Each number is 128 + 32 x the weight over its row's rms, rounded and kept within 0 to 255. Layers, rows and columns count from 0. Numbers have three digits each. The size before them is the row's rms in percent of the matrix's.

# layer 5 MLP up, 768x192, rms 0.16, rows 410-554, columns 0-95
093:148164106083124095125110082146141123192182156147116119084107117156069087162090118111126134131104130080154133071147110127095140127187117146144146052112032109092127105114135095150082142167132104156178082098099211216113150162160114134120133083164147186163131124095140200130111133154074144116
096:131193118108094104131092104166136060180108086101075143092157129175155191100135104133086080118116150113089171079115098051201179154083189171072120103172110190120080153143159143153141133111116123150091137128138120171173154122155098121119094117055112114080136200137115193144103177160141098144
099:127106163119075118095133139123135143117132135102135181124156140107139163143125051140119088156119127145126131170067119087107091211124159098076101162086120148100135178141176131150144116099098122102127100101087163122124128145114201133118111132144142059188107077114072091185131151155160124196
092:143105155095186163084123119083086120116100144111147083140106133137103140173158199140185161110175136139154201137151113105158106061126155151081104088146099159098127094146136065143140108146168130126090097163162104115171125188158142112130137190117161218148086072034124078125133142080177184061
097:064113111080116144130106058102179152146158093111093134181122142117125158084154106144149155123103137100175110165102148159130165101107189138050084143113178096088105098190105092159148159066160119153143130192162056154151125145076134119172115089111080104156147096113185134109160160093160116102
107:132116162143112162109137121146118080119143141092107149115125012109122171159148176140128134179120114092145202170088158107087148138111181138132122123152102155167124106118126124177166146076098186154127095141095161114175151149148103068080150057161126158110132115133085116143119114148114124092
089:162142082105120154107096153127074185082196123159130127108052123081134145157122108202141149157141208135104172134132079122177095139095104168079083108089148138093140114096186122111157117119162137077174186211158151152129186153128127091142143087078158139077129123112093100090167167046194093101
091:098153131065122110129163144088145137164149079099176144133155150148114184148100125135119132084115087129099132180104138054172136124166154124086198076095204123140115092128144111100143113143123128168148060142118117122143103112132079086130131216109085131082157119082122116142148099124132109158
093:074149072149136098119148149183122132096160081108127132122148156082151060124170178146183142090084122133096108070143099186148133107095147171131148105146149115135125126072154128144100130138171109093138102147173140168129142136129129090130109099082121128167122184057150144181130139113134130106
111:158196129092173166137114162151134118163124106110117129077096097118155146101172117148125175119187088114089081094140091140176150103110137133172128125126118173193076134111058144074110075024130127129107110084161129139147141129100115124097102118119161169150152139154097088197122113114165120069
113:118081117130113186099123118128051121162085153144157109197099100075153107155137165190179087155117137133096162137134139102189146128098066143104059117166141153117111154104130082152165132143117110107153099121144138117136133156124064076103172114103096129144141097156093159103090127178108152098
109:105167136079104109133164113095083123132144105128106090149146123094128126195155169019115145146115157189125106071080175105157104147088092107127120149105197125155194178117094145129151076148097160189134091104110118127081157109117086101134133010107076157117080164132164169143097111173142074090
104:150136091126105133130175161106083079129105152159116182132124119097150094108138147104109115147113100161158100149124113089095160086099109173121148175118077117132173152112125103143157156147179155195162138108066174155120091131104138101202081201100150108147137114140160068142113157102118156070
101:142148085092121126177179094152147104104186126066156053118098147150163163125115182110078148070141108036130134077141119138135158046123186113089115095106180186125164098098155121130181072109131129194133152107115105095136164137102081090126096136130127115135119157116165071149129076131072126167
105:137094169140106112103106154164143174059109114109091184126136095179123144092130168088137131147099123169161125133092179087165125148107117178102127109177087135120154132142125100131113108063138218111110085151063188091163140162140131186081084084089105128147147097082134104121109168107134154144
098:036099092102122144120107139097136072129134098101191104117117136134087189147123079126064136160118055140113119161084051199183090107109171111152131125088133147136087060192137139139175074100142031147144144146113114163140165106116137086151178085176104098159090107138151096097126106215120121113
103:130173139099085098154153112137161129102172098124060093164205158149097117093098103166171128141117046130152144143095133089119118134112154117144137102098121094120121130082081141142123115134145121135149110145099136168195173133123110129123148147099078097159123139146177123187136151098200170107
090:122125175123090155111144119123128119163174096089144128132125096177107113065143124171122170101117116132150168190122147080118153187104079120153128068135126192139132131134130071161089171143105098156122130189145160138119121208131142162167123100141146028118107200064109144150124152162176144128
090:044155161140123130122182146108115135144115136162174113126123077115221146142148113145118142146088157146104112101091140113091068084161143145060089121132148133180096108082115175153105143161155157102056175165158131115124104120128162127106168120178191118174127166120130153119114150137091120135
105:121187138079143117108138121113066091065143118138162140080093087176194155113154125109104142227126132076165125102124104164154131084120126097101092183103156075226118164120086079158146153177106157124147121115164136130177148105114117099134146189128135089099105145123178131179144144114128084101
088:122142222153129118142087089148123125114136141158092168174135188124096162119096164111113073144132090111031103124119134144144154181050143135119134142146226150097123114157134161131177106142174112094126128104117126095125112117177054162155146147131081091060182159095077145149104117090087115128
101:145178106099108099160088042135114053125121160123092124168117128117086108085136139136122095111154104132122112098126118129141127234158193174176098073187135197116171161132136135148098097179178098138143132135115090133166147115060131135158109091107159110220127186112125157129136118128150115097
094:121145098157091077087160101149139143137097156129225121121116118095154143108161113166116079154125108146110081145132093110136182166152116097128152221122086220147111120155163112160100116097143127126105086129068105153191103083127127157122158120212159176143155181134133125102112112119204079137
118:128165155108143133095178124158093145101071124109157101137180134142131142148122152133152099126094122130111185155128148173213075105097139105137067173138153163117092154121141114167125100091140114092116086101158151136132144073090075130150132115056134126141145135156102132148155108189104107151
105:149132194129190156134118156111084075161153174104113088127159196147126117150222113143070119117120159195076130143129139133157059178160082175095166102168120169152082180091101118155109090085140140163146131083168141117119099054172110111181170084144142078131119151104100128155109151089134132074
102:104141095169146127210117141152163111115102188134081153092196090161199130157185119134092188160190059146090107116129089142100138136124103147114123122125148124129143127169140152146092073195097138111170087149152111097137131066125114134095113159059099103158156147099115067063150139141176152142
102:178165137137098166027180177072119128133134113102159139125131129065118089154080131160098122167101174083106101105127139080055144191117150138162176105104173166170153152162158088137119114128086134149105090173160131134126100166149071115172112140043115127187137119076124115144158094145111117132
098:144092099105145111115156130087178176165118115127101178129121120124129091092168127114145099168173152165102158148104103156071156174127055192085142085085130047176133163118142187115118129156118129144095073156097134155119160099127122115138145055141127143120126124110110133106073177114116067130
101:114114193141072152147101136143129189086114138117175099085120111098160146210117141129114103127117128141112091105140107128168157104090154133131149136143130156123103135136135064159192132094108194184137150178120143124113144132125129129118208130184129114104102169130137134103156119183126134183
101:144108082149163165111124163163121156088168123079193121115084123151137097126145172110146168181133132161111113120094153152121171028184119130121123111075070155157123100129108137132160126138177195151190159104140120142162118206086111085175162102125150148129151130101107103122141129117212098066
103:161135128146159125218125103158170154088191117113166157142120168099122122193107138182094110066161104095116141086146096144163157129206102104088138100161170155105128146144130109110148168165085121145132084168134162074114144088146116155131199074175092107111177114081133158081091091101053172096
104:178161191135071075151133151142127168104137120073102141140092094105117097145159125158117162098175077085110123126166133137143097136096174133127162114158145114111119075146149191108126102099112153127171118126131091144112130059170119104166106083173103187112093083061147092161108110161106129165
089:067118140157156138111106101112102092163107136097130180122072161103161162145135109130066069103112138153119166107120093208145074142136106113174158131139074105062075144134156172135171139137131115064122168172090109120138167099074214147181171055131095149140156095132110123113117087137137148092
100:103063124089123178130143080101124086149099136105165082125133148147099147179127192120129129050086119079132137186126150102091188124130122117060102106083112067170126134151073126145104137096170162147163124172047120184159130123157126139133112134096126168142109145119147048176137108124141127131
092:158113173130111100111103135137135137150117146108136117078129071170138161166153150131078116137134093142151107100120103108139154082070146118107110167139086114080114117132108062150136115132184166092120162134094152173133128140102048140119089073111076143133132200146128105112052127090130117070
093:160142137168133147170087141129104109100183138094115123168109169117156113150197188086150135104151123121160150135127088154127107108133143103118101080119136153151127204099126089127086104174093161091123193160046133161192099073078104080156129072158164093126113147105144169093154127112161102135
124:064204154102111049088143136168112169146142228154138092114132156117105124177144124156106128137077159124117140116136147130161072168150095152097129157134156098151125171113063094149097151106129156104094157149080134103109154121137152129099138133130114093138173188066132096088137172172123113171
099:136140142118142079181171135085124113126122103100113152123119152101172115140131155038106159159128156089093158118175133076075110095139135122099119105147106186206173101074076122053138099103099123116106084137110140143175150112149152097099122137130131109134152193098165139094170148100163061137
104:096117147107132072104122120194121129079141119184135110155157144106158119148134135153096136114107084116055097129125151179116147144120121150108109158136131131160070118174186094160148128134154144117183140125075147123106131105146166092116088070135119148132142125177150098161128133214106088118
100:056129144191166100155137097164117139137108140136102148149159119129160104116101157105126115093109128136098149117086093117128085093147086083135159147119121174115111174124077146178137108135156077109159144159162090214152076189108130110126132046173055142140146122114178153153092096112155142128
115:073120105063136185087130137113139198082042111066130133137126095096170169111119133100117154156138125153122141125094147085113137136177122104132075126093125161141128135091103108163100149152138104119145138110153107160123220161149072125157168127155132146112114118095113121175160073200158143120
086:176073124122107081187113169128112102139162167124116155091096159116063114092177150129141109137122095124118132129138136115116149098074159156143094157115100174155133121153206072030151081130189100101185138152169174122135150197128108140200129164080068142095117089109106087108144104124182106197
090:158149049163115109097139161169117138097110122112061166108125152186129226151162089150150108127153137103143177104138125134111115115131160105127168130173154158128173173133124113125062095142110146158154174146142170119140076122116132128106049096093095145153110092104095139207119182139144137217
088:089147190100090156119119113096075171123163118094163083162126170106124096142170150138124098148053187127161088115141078139110103091144166035197112133154129145088098114112153104094102103150158099124142187147100089174153149118166138060104093190111133110078102107090134134116177194101141161145
095:121188111181115142124136060130163147171189123146158089106093101153134135162128080089144107156188128132097129131147126103111091156156154134151153136096133137131191114121131137128069168181157178178103083182118148136115135103109115129068131123135086103135104109164152151153080104178098148084
116:097153133074155109144125162179066106130146144121160131150123159128137104075142151098090129102147117143125160108116148103170065154108078130143113106131117173147117123109128108101137093111189129061140100155058144168129158169124174040147169152103126142136134168149120115196126098116113175103
092:100087111109132080168116153130113110098109089093119097119094076179103175167161119104179154115146122180129162124202177144092079124111067164085137136142103169147110076199137152113078164180136096128165124115121117112145190137163102158134130143110154074151192121164191146111137135190108152134
101:159130104129095122148116121163140139119135156141140184106140114135131156128147097154076082132093115050132138095124091162207115078064103136114101106170167101173143179106112197134185119177123191150108162135108133128136154102184164120132115121161133047171112200121145124165111068150136095113
093:124125175072149132146064213120106165103129111070150087094092118132109162135147179084087159097131145115080141139097115120148135151158096148138093140160062123140129205110096147143181147138135185107065116125154126147138163153100094076147121161160152116125021127149103108111146088092133099091
089:148169137086099163106097154155083125182138111096124120134072086157115109143122139147091072108166143182124034121105102094121133109146139164119205178210098159174147122113083166118163062178118129081101139117124202117109092126094123171128100075128140143169138095206174089100156158082090107118
096:100121123125162154158118112119142123095096107082070108085098156095136116090157106164169147158147130159161115148095052110161092115198152113108156148037160133141152107153141107117121144113148096139127151074118143110164091158126156197084170112110125136108143112108115136100086109150113138106
096:104120106186152136139106123105103119139162175112150126118124106142174143170121142127122076056146061167174119085123083096163064169120175098134222129113133136118127149126128142106147063141138098105102157158109139124194123064143160115124148107132090188101098105160144141165071159105062173113
092:174141113181114165115129092161106168090142117137124128144190077199130166128092123073117127111084096138131143107095108119152121214101133106095081102136127161151116146091160134157108157166177140151147130123111131111175150148117182124113129129104184078156155104088172155077094137151150158154
091:088198120099126086087135089134104122163155094099166106161110148073193107079150131104072114169098117094181095125176108111167161149136103126107119164123084101111140181105105110138096171072142084087134189164038137125161106073107100113192146114091126124134127097137124091145145124076122113144
098:100165168108183079097156158084185150138098191140125104159155133101112066122119151083073115164148126103081113128129157129086112127149096186165128142117134105111107096152145061137132143067072135068171109110155146131107177062159199151179185126065141133122112150149130179101076142172142110068
104:173108121104156139095141167155125069130118113118156156158145122054134189078108118162186136106155138231135167106096110088103099123116073159105159061145106137173119088090127169101079159121174141088115095140067125154122142177149135099140121074139135190141107163166144167122160182176156131103
097:126122130136167183134106122139144195171131131151076183129180156137137127130207115130160143100094168110105127089103079139138114058122114131110181174107171122152156146118080100156122162158171105131128190129115119111236062147129084129103140116163138098153135145175217152098147100137150092148
122:135113120168133128146187137181113127134127170079151148097103162136207122121111097150134098152122128155132089122113072104100141144139159179173138122110102066109036099167143136139086153142162076142103112076185072128112146147143143138109166114116109133170149102109110180137130076163175099132
096:143149146113134113138143137108160064156130112145159148123132191134093190104118095174109089091183137162147088106072173143191091159181073111109166116122096085099091108109077184133166120151135118125202109133126136167155117175152074139120137111108100090076148102133090113111106093127137097140
101:161140142136145073092179166137084156170120071059122103137132189057119165134156136147141165145157212081134137101113041143139084150147114127166091159117101110133054132142154122136150074168095117111103112193126167142116121102152110094165119132062107117079111137138083161146156089151082136078
100:188195147096103141100104167129118194182157068152111092139084128184156068084134132105094154104132152153055143083136139073138155122122144071112173140115094137088124177120117115149096112121121083126148141134144113144113074094161074143097177113079139145137110150127111147128181087141160058112
093:186194123111121131098162059132148160119151138109131101157176125163118133133152098087149149108147166126128133169105090122098167151215098056078070098141152133140090132136126071170080104114121137156077105089144198115095135168132137166158102108109088131146159157095150142099071149126182156198
090:102165080142148117166126136063187166122112129128129177113063125113100180152082150110140170147094093057146117097126146179135125176165093122154148135131149143169186148162139143146066070124168153135164143163149099111166134073092141140104122136158134143109097125043101121134143091179145115142
106:192153081160133049115131121106102130159176138145108100135050090147135116148094103143152156111164168097073080131148137137118129083143146087117147157179127128153130096181135144076177159107164092093167170085077153148165067098094175165157150154129091185118145150118193112054111141178138135110
108:071123133121155099165138129149161163052159094085122118141126142117174185154113110133085147122111121073138135171160155149100155107116107156119103156131134152134082177106086167156147143098100156116181137085127135136129166078080097176149162143110129090114111101125164149112107150163145149116
100:136175119159075131115132073106132165136177115125104109206095141120173141090132098121132157084135134144160140103076132100149122120155134142095120141142174136130139164122079106179107119139125139120108132211117122147136147154063120133087100112130131106142112185154162168119149232123136097151
090:126089106115126081123146194108148142134101185107154177127153150131165180092111093156181106079101113134151174142089090112076091101163115099123145123170108145180152113118119103129106140113186123088176069168134124152154135162098090162091125121166154091180140158062119134091087132103137172109
097:115157157154137185100113163121104130112090099157103149069173134117079175120152123126131111148122127175134125095072130141050100100098182145120102122120128144119133151092148161175100096123097127137092070151131138170153153122110118189055115189137044101120146184134148156099122107155160120111
095:087110113103144182064201100083125135092163123139100153119148113115127165155129060182146105123114082179145203126138133119119071109166111086121138098077083103136166193130093101090057171146124107055180196140141182112142132149154184126136124116136129151183170112130115118182123119112162154114
102:104142124179118106085136146129106151172143170086117120158118100135145157075128148160101122117110127149150179151151178120158187053127172139112117136097072167188074103114142129091128187153091106042099173068093140156137142113160145121197186113181105119155120107068102106177155131139174137104
101:082128118164131155164146147132075106180154100119171157105171152126103119078147067102093060120151103172146115158155168162153157126092143116140131195092171147140118113199047131123075139092173082117091211100135171120157161105105173128125151114120166122113186062159123055136162123100119102164
101:103098093151124152116110088154144141085147093095186099139154111130113165114118115170066113104129083034174061172143158100179132132160170115090096164104112127106151141186181133128117154143137144110141186120137155078182116185063123150108133133069133099135114095136032152108166102121103151107
091:151194130088159154154159165118088082168129101126123131111149227153120125095184101143110075146117140145121137120121123124099110097178123062139098167157158134149137129122166138144126106113085164121153119138148165117106152080134095126125167145108155098124059144098102149169126067229165169110
102:155120108157134205190078112144106163073067135161112075116162092081179165205194135156115185076103153156054103169090135149154101098106074132122140142076137091117119153173136157126092109157093163143132141102195116111135134119123166103135165074101147102148097142135174144175171111135103102096
097:162109105087153100096186121162204155129119156090161142119122150086165128177163114134079120118130134122144108158074107132140189106144158131140192135089147130097124133135088104160122085163168096126138097151147108134086119115109218165190186061127158089170185179126158147169162105184124078097
091:145110157169111126147155174134155074157163158132135070106109138086106162159139063112155146122043154175099195147127082208112113152150123136157099133106120182132154153096105116127091120150136086124173126121085085145167090123146028118107140117156155139175123148137098116086095180075150110125
099:110200137145132110110134059099079209143134114106145175140137139091112173149134089087086138127118120195107162139136148139207112140152109135146162142162142123143118114135141121143091071126139138143139060127089130115170139143112125163075142098175138098154206145105139097068099129152182150106
099:070131194079119169117153137109140157073161137124078160102086131119189110153121086145199098126092098198183122141153170147095134144129139138085105125134143129096113183119142154160127176124174138122151156155182114131144105113173081099150087126106122099117085088081133097096107136183070174090
102:128171192121117161106120102138163155140136139107154050083078173137135154169132162157170137183081152117146138140074123114139122162070100114045145114153142099088177099120143098151113144077103109192148103146191157122136157121100102099053188101182144150138145143125110167128102111144049102114
112:171132141109170126052104159185127065105076118134119103151084118154158088137159128167169133135083114151162108155136119125103152111168085152109128147107108133104159066123139073156094142133120108145130164123123150126153114094115145173153101164146112109116129083085163159130086122164105122107
104:093109159134090101116160131113169139088121153099140128124142156107128146133122091107121135086089175137055147100109162209178119116166102121073139131121135170138111102184180082134151091145159100142154114093115102167098168137124130114142159138128134130130115084136098223077192148149121066137
111:070114118154142157110184160140099161087129047083139127113133140104168199125122142124098172144134165139152124101131133113090124131164170175170122117114133135131144200144106103132128112106112114163153183121124088131119158091159121126157097178165116138167155133152104156107208137116126124060
101:138124160094137049131106095146121163133112110063081103125068103148103170136173118145160095125092097156124143156164106132157150140079108141064091178150156141143073205187121110110149114108086149154118137109157097113172096158129128087120103134089184112188128090071096101104131171152118113081
100:172130100119139084089144111118083107169116072117132159139133104127070168117137109159147112060126151148125179136084140152105162118135142187166106124107086170127106149089122148104156159154167089141145142168126143112157131094119132139110103098120152124120103177180170105134121116139196121077
102:133121130124153137164103179110120149139164094139114131072142160120129100153099174062071142155162152130156096139109113171167147149157133169119091080092148137173123156144123128183130112109092103092111174121112097149200100121057115153224171123062105084090098170155110116068121138142190141125
089:162185111200096144153143094124180156162183145064147159142116100171134134173161114092092236131067122127100123138113120126114115083139139101132086154092133127124144115130085161138111147130148101110142191118101148129149143148113076066149145110106161053150114117117148113127140140187166111163
093:147106138171177118123157108112148114111123049123138164134121142127152177099158134088102179149184156134107082155159144210112075103171118086122125088119105180148094081072126138124137090140143048086113131162070171110082133154130143135177126095132106069175162128069146132114168065119095153166
091:136127066118099112178137179112170118147119154141114169082151098094152129087116161124150113129134105068090144082100095167131063118064168125127125134097078137120121143119155128104162165095116156140158143173083105137110141123152134046125162101164185058109181109081130194126162119118095108128
127:153050104101116142113105094111106110184137068125138162170138148094132119169111096134132139080139117100124112134153111156114113147055152103161122079177119179109139054140171111163116083133111102125133133097158147207132196162087121108098113054112180139188161209123172083150221096103137125124
105:187133085130192075165125092133173077128143117164183108150128101108156173095158120143134149155136138170130130129086105134097148073167097162089103118046146128140126171118116126120151169132149118087213126150130162139095080117141123135036160134151061143141103124153150126192120109118054131137
105:138099175160149120109113139137100156103117110100139113133095125107091168137125181138089033134151093102137147095105152102149163129144124069137123102092148094113095139181133084188154074127158084188115129101093116143142122131153143124163123114114120161134142149132173044120067157121046137143
098:106136095180141115090138104107083169102137153064111078162124142080141128127131110113141109117084095175109057165117115073158124068108094164156110158165156147101051159106104156121145143136146083112146116132105072178098170125111091091158212129109137124117145126123134142143133091158125102190
102:163145163040128107134104152197088101102118132094100047135176128171180177137083089135120093104143100140135126186155181141152106110139119124139113105111102178160085154116131207077138109147151161148122143177125141128173120166113093098089102123122123122171104097143098144151082166218105103149
105:160092119161140169124124140117168164101064127065137165091139123092191104134142131093116163116108126157105197166101167152113051132134074120183064152108146073154095085080080109111110134083148140136071148132116137152157168140146124074143125110094141145184138121094155115128155108075115118127
099:156105192101144117110175126123106134123222176161133150154137121123168151174152126158173117106147160091165176094130115159094214151146094162123158128151120104105097140129115136155151124135141117164140095099107095098196070124131134202134165144108152105168183107112155109056091110133109147123
110:134111111127096165131112181149111103132118136096145144130166108163075128153115104087123177174155129080174142082179077130141143100119132117103125165139096152098137103081205106113059082124083165157188093144132095115139180196096155157161129118183126046136147136068140110139132126128117085134
095:155134154134096066131165157087098095086112215093156169166090162109098117128158147142098118140119153164131130163133181151119160105121104159069097173123103120101122153150124117055141105097146132136099150122157120108121145107141150173121191147163142093117149126147143173167135134150102107115
108:187158169118201113120154133100075133138138145108146164102182165123127145112136127113157127156190115133087150130111123103101133126094103148140138095104150198148135164061106116172095139165074155193191143101104138126129192140059119149127134135126114094173133151142075180144140092193125165140
094:150169117075101156157140144125106130185153136173128162197114157123095096168112116133045125098163130167204116157111091148135113108155121133130143134111127097149056102139141112113124150138085132108103090145099145085151101186090183127114135142135150145129133144121090121140128090123159128125
108:084136127121164125114100140152167090104084164116085093160095118138177161176154162098160113125153127133209166105089122201123126120122112171134107088127116110137086096115099090109123174120161127092096169149064223132111156154143155121134110099138077164101071085137122146094160154110098137137
094:137116128085047113083116137144093101187163131180112163129143110103119120133143100112128136151136183108148184108135055132128118130135154143135123151138176130120093123222135101160133150131201182077148146149223101124084134112131139151150179173106144049102097129128131127115108115174117137102
104:123130150079167095119106074098106164149085126083071200106095097115152121066160143132168143095145167086171138097081166049155074142130104094110125160121128176172111152100122104170118125144119132159138113177128138112131166080072130105152173089128075077125102155132109130080148117170076114137
107:101143179112195172148166113124119130148155126126115106082116110146124103103076112148166182177162116085147155110080136150129155174153122164131187138056142159150144114084113137124147113082131155120099163145100147147075100111095102199121162107142100152123094083107090053127110120105147177111
088:145181153101179114087137115116079104182137104110146158116115143016129159110093099160147176149096069096124112129104164164144144138108154147143148054122146160173159129113119158102140148157092058156099189144106102113101117194057164116101087166095107091113116125046115100140065106129191149111
097:118090095115149086077148089133127130135118117180178123093091206131140103168125130140104174148112171137101089109091125147098118074144166055086071122116164119163085095164163148075174121162143100154128177086124071128098150158121121151155176143160150163178145128114096119111127109132122111070
102:138169098117167126085155142101131159131116134122114134137144117131163136143142133135082186127158182096122156067102159184181138112121123103140082116101081117140147131168073105101169187175200092180137155101101133190151152139121148141157068101142082157161059154191161150121152090163139073104
109:139176084141095091209105080131123121143114166105153078094100085104169172175146099081071167137116113152114108125124058168211111099162125115126139143194130153144125120154117112137176092126172117144043081103111099103170115076189111123082101128136112103160143167115116128164160137156130147109
098:121152137087072088207097153136099077139182110106123141098154105146074101151140125162092134107165159157143159161090133118124145145109153080158100082136100121144120060102108151177128104107066113100126107128165065190060100124134157161166121160131142114085129108044141134106130097182115163154
107:096104097119097087156135155142097149133107076104165081111206192086117199099132130166141131115194110069129121177125193145078182038156110132080153102097122190123105145115097189204164114063100128104169151152152113114131127151119166168135154106130134144143155118149126099134112121139110139160
097:054091144140104190117160153145094127161190128115129126104126065131132122142136168091092162131128129148156111117136097159126198073100119160141078148080128158179117133159080188180175150186167154065111105113180063134148130195111142113112116158128194142164075140133181122168133141204106142130
095:153116183146105200107171154162111130147125114092073144110092142149114123156127140076087097153087082185131115113146123131150085146100136165099133126180152147126082154106144074158123140103108163108138142134119117141102097165142118166088090076064111146110089122078151135136113092148128098148
103:075130148127150132142099152095124148120138101133141200074113155134089154093106186141105067128153138102160172053126131113162088140170107137104112121113199125089102179136111085175079153091118132081153142149128137160157128120077126088142151121121125080089111146091088094106082060104155126173
096:133064161136129098082169173126154173126105138075160188124139085151162112144147154162129140124088138110139182153061105127105118108080113157109103162093089105120074137118082103147121129115152051140104135184129200175139202166124182135165115155169105121129147117163131125052134147109162116142
091:157126139111123147087132097139145185135195085125056112147169116164091159126134093150158140123129177133113141152133119157146162077153084101108077059117090070091106099111141114140148165185130123149182168164162162148153132174132127116135097065101068151135116067083108145110118136142175093124
097:162127189153135148086179185144110148143114175129117112110117157142094133132158148141090163125213141162156163077157085108151115116097114170078200170088150107147154150191125121158093118127081088167092156136123118132144118153165128177135110123155116138080158155144129138142166140165122160070
097:178130153186079120159102176167116090169138090118160149122179147179120155134135134141182172151077080093177134057134141047101073212094151120125133116123164138129150118112146175122107154143120120113107087098106118140140125080143146166147146109147149098156095124140117116199090191096124077089
099:140137077127145106195082067114126133129080154127169078124124141127107175148139155187113141088180139183156151103108112082146106084096077114139172173120066153170085130138157123106136156141194142185183099064106134143146160031117101151115112156097088128136126111104118136214198127124143104075
088:183187092134166152149161077121103113175092161145211124160114175079145169146065123145081158132129140122137080118083170093164143101146103089167140128137092127109082118158154114138122098106132141121121140126156138156157092099147122065126149073106143092059115087130133073117084075146174125162
108:149112145163093031131081121160137068150135182124140089138145145184098148110160172133126103188143126156093162191088124091142168156134162153148111150142125099125139142131155080066145098123157151078169085148047156089178162148069200103152155144129108148161063101096188158181130174156109089131
130:102156111202157109121149119148069209144059088154144125104103142181090082080118127131097148109170139131141108137178137124071140133123092070150136111112066152131132152098073154084088105130160141162168090069162150115114122154149095058094104130122109145191147174136165112172104101183171136110
091:176218074078132085147141113176205141143134149121132170121174150111173129072164158131098085155123154133128207118091139128174126138124163125161126087108085126143106094073122160089096121093131079119143124145072180155117156134162165196162173143199070174114137138170127134101143119127106100132
096:100155131096132096107168093103118149160128146158131130089114102155123129150117097084112157155068081126164060142152153148156154147114195137152112104165150099108110124128175136111124096074126082071126108203184193098139152072159122134114154150155151159139055177132119124138149098115175129111
103:117058159150080146147163102079132142159100147105152074166121075156168137180129145175174077106103148098123174161146141090086167164061112171153122127132132149118110105108153194179112136111136102103171083124121141150143108134140137118118111180107160107149147132170117130145154128103104160123
136:141189128100110117112136057107107151161119136122126140138146103155128174149113149155089104102124108173135179058122147181171118124056126147082095150078086146119118149107111123098132229071128113137124130171103084111132179098141146072183095134116126115130075164111066133085116115134155136141
098:145117137097105180121105142154209153120146128139156101137172070192085206084090110071062158107135119128082090153136112134158123116087114179171180125141100101163115149145113140123116115134110206143150142133150109100075156138169170138125157170069107076136129101145125216149148110117089174053
105:147094131141075166147187174161112110153080130087139184108113103097166148129138063131100130144109149141152098150131093122064137092142158147117201175090154138120161096151159110134123157149157091157184130133156197201144197124114160123114123111162154047123102201144173091128196113142146126143
104:107083152157080150118075155095133174107142154077204183088113076077111100076143177158115094148150186143114147158122170071068177172131103124102112174175130176079167132154117164139107105140139103146095140103164103126082164128141082148115123183151152130100144125075138126185148124133097131106
090:122128088151113143139138052134117139060101132068166118176120173100170152108134106136097165179117100139140126125120168148151073136066112164141113136124092125143120121176086114145099130143133086108153102149164179193131156206103083125145157122131152106174112122138102138115113132163137138131
093:106145152085106144114084098153153195119113125118128096144160103047169136087138164114108069075146161119096102118183101131138142073122123179054102172207128153216120162172148114166137145158124153140047107191109123161113112093103165079066115137076138136138119125064110107123133174144100098089
111:093131153096102074140105143167097120145158165130170107121151155082136158052108091138145169156115160181154127137091097113152139099127120173079153123133131123082122140105159159191087170168108144118126119150112121182151133075139100093165140151140140121142057110108175086134134120207108135101
082:128145117145190078180134137200106119151139167154117124152136166124150118162142058089110142145133112145132097144101161092127188132090103104114160086138099065098075055145170124133123174123155118123125145160125112107128118145126106141084117137024166156116079130169103071153080155111156156146
090:087156111125130116115162100118120150118133158123086156169068122139205161110118161132110148133140100114181116137092168143099188145154106128056183111099125098194131140131140101179179126067143167091141198123127109116137211103091140162086153175135144150112182102124138145067200158061160108166
123:137124115128071119112177114137146116103078146093137159120088123145128129123142109094099106176116097167104088147111161134112150086086194088135067161121112157156115112088113135201110082134142137178151085128119151169119163137153077144150098107156121068194130120118081134111117094102153121145
105:141160114144087102065177122159103158155190163123160126166102120193172183100120112107136129137072101073118145084111166122197141136181186106109147185072128155144134155182094132137143162126179150090095070154121156065144147121144153126200140111142142129191121136112085127132182145101145116140
097:113154150140141149160158092088043140169111149152143135152105101148105141096124121106170129093086074123142100140099116050134149085129140153147109103108097169107159069125070090137040146116130153089138174122134145118097154131105170134122092130121184144106164059084058174108132119118107102115
099:127111172133195053085115129145116111053129110157152115097138164134095170070126182120147122162127127132161160118092102120106126175145103159077060137143136098121141081153109166109183111133082152111152141080117168149110151081122110177143115134179177116133123114131136049130065126102135118158
095:179168122143117123126143151172032131175116103117075156107124070088187108096199155173121121099166132152102121117170162103099054112167147146158131074109156146167113109148158066119169084140141164162101106144094193165139134116121110105152172113156138124132125200110089154154113111100098180162
101:153151141135121135143170123133168114140083096120142036108155137072164101069130115147155080136131102127191186139119042144074107114143058185073128151074182117150132132135091141066123163115146098116146142130126166152129123107187137118181136105153127099122151148122158138105175116100062146143
105:119141145120129145166133108111116091094110159126158146170136096108105141161137096151175128162145078182141114132094082126136157132184117142081064151169152119179061161127098127165081149098133116099113125131112179128119154126136124132147031099081181114158120105070080152150084119167116154133
096:135142152108103147124100099173160145079172114165123093166070136145112158137111235090142173153091122166209136100098144151167089176153107071112131117130113152113171107135103167107076166106100163117124099142171121132143123105084144088136116091103130130162113143152123128050227113158174104150
092:125073102161088124104059161141075123121160153186159166112136116161171105184158068102143159193130162111153146128150081100139064178107130106128132073106116089138101151099172143148131162128103099126189107157154099104110113116178152110157129108110125153162117132087141166119142156126142105132
095:188138141135104126159110157142084090098122181078092169144141058139076149121130094105194136136090118093071085127088147118105182188219118143139144049156159171101143123155124099137162161135133113205127116199124094146090130109150107118103137115092142121134120138140181124119086144136152161119
091:128148130130187082154121097173130067157167072180132142114123158137115136143113139096143070144132110112151098078069178081075158106114109161130161112100129160162134117110111081134080100145126084125127139128067105115150191156134133116139100156172127149095159056156147127052119071144106062107
084:087144092116106189112090095117150086145126094082119098161156083159096135130134168160163112132136097151128085217140155129137111185096182140040158111082113114071121105099110149149102149157135142126104137128103149109097093148103071129166136131135183124142130159176130131151116103191112136152
092:117146094123111105128118098097129112127172063142118088132127162176131141134169203083152163110139117133158143084132130132087083105155101121136158170094100127131121220116086141090107132094067134123167100117091154168194160128122171184098122108114148128105136113152161179151114092127099186111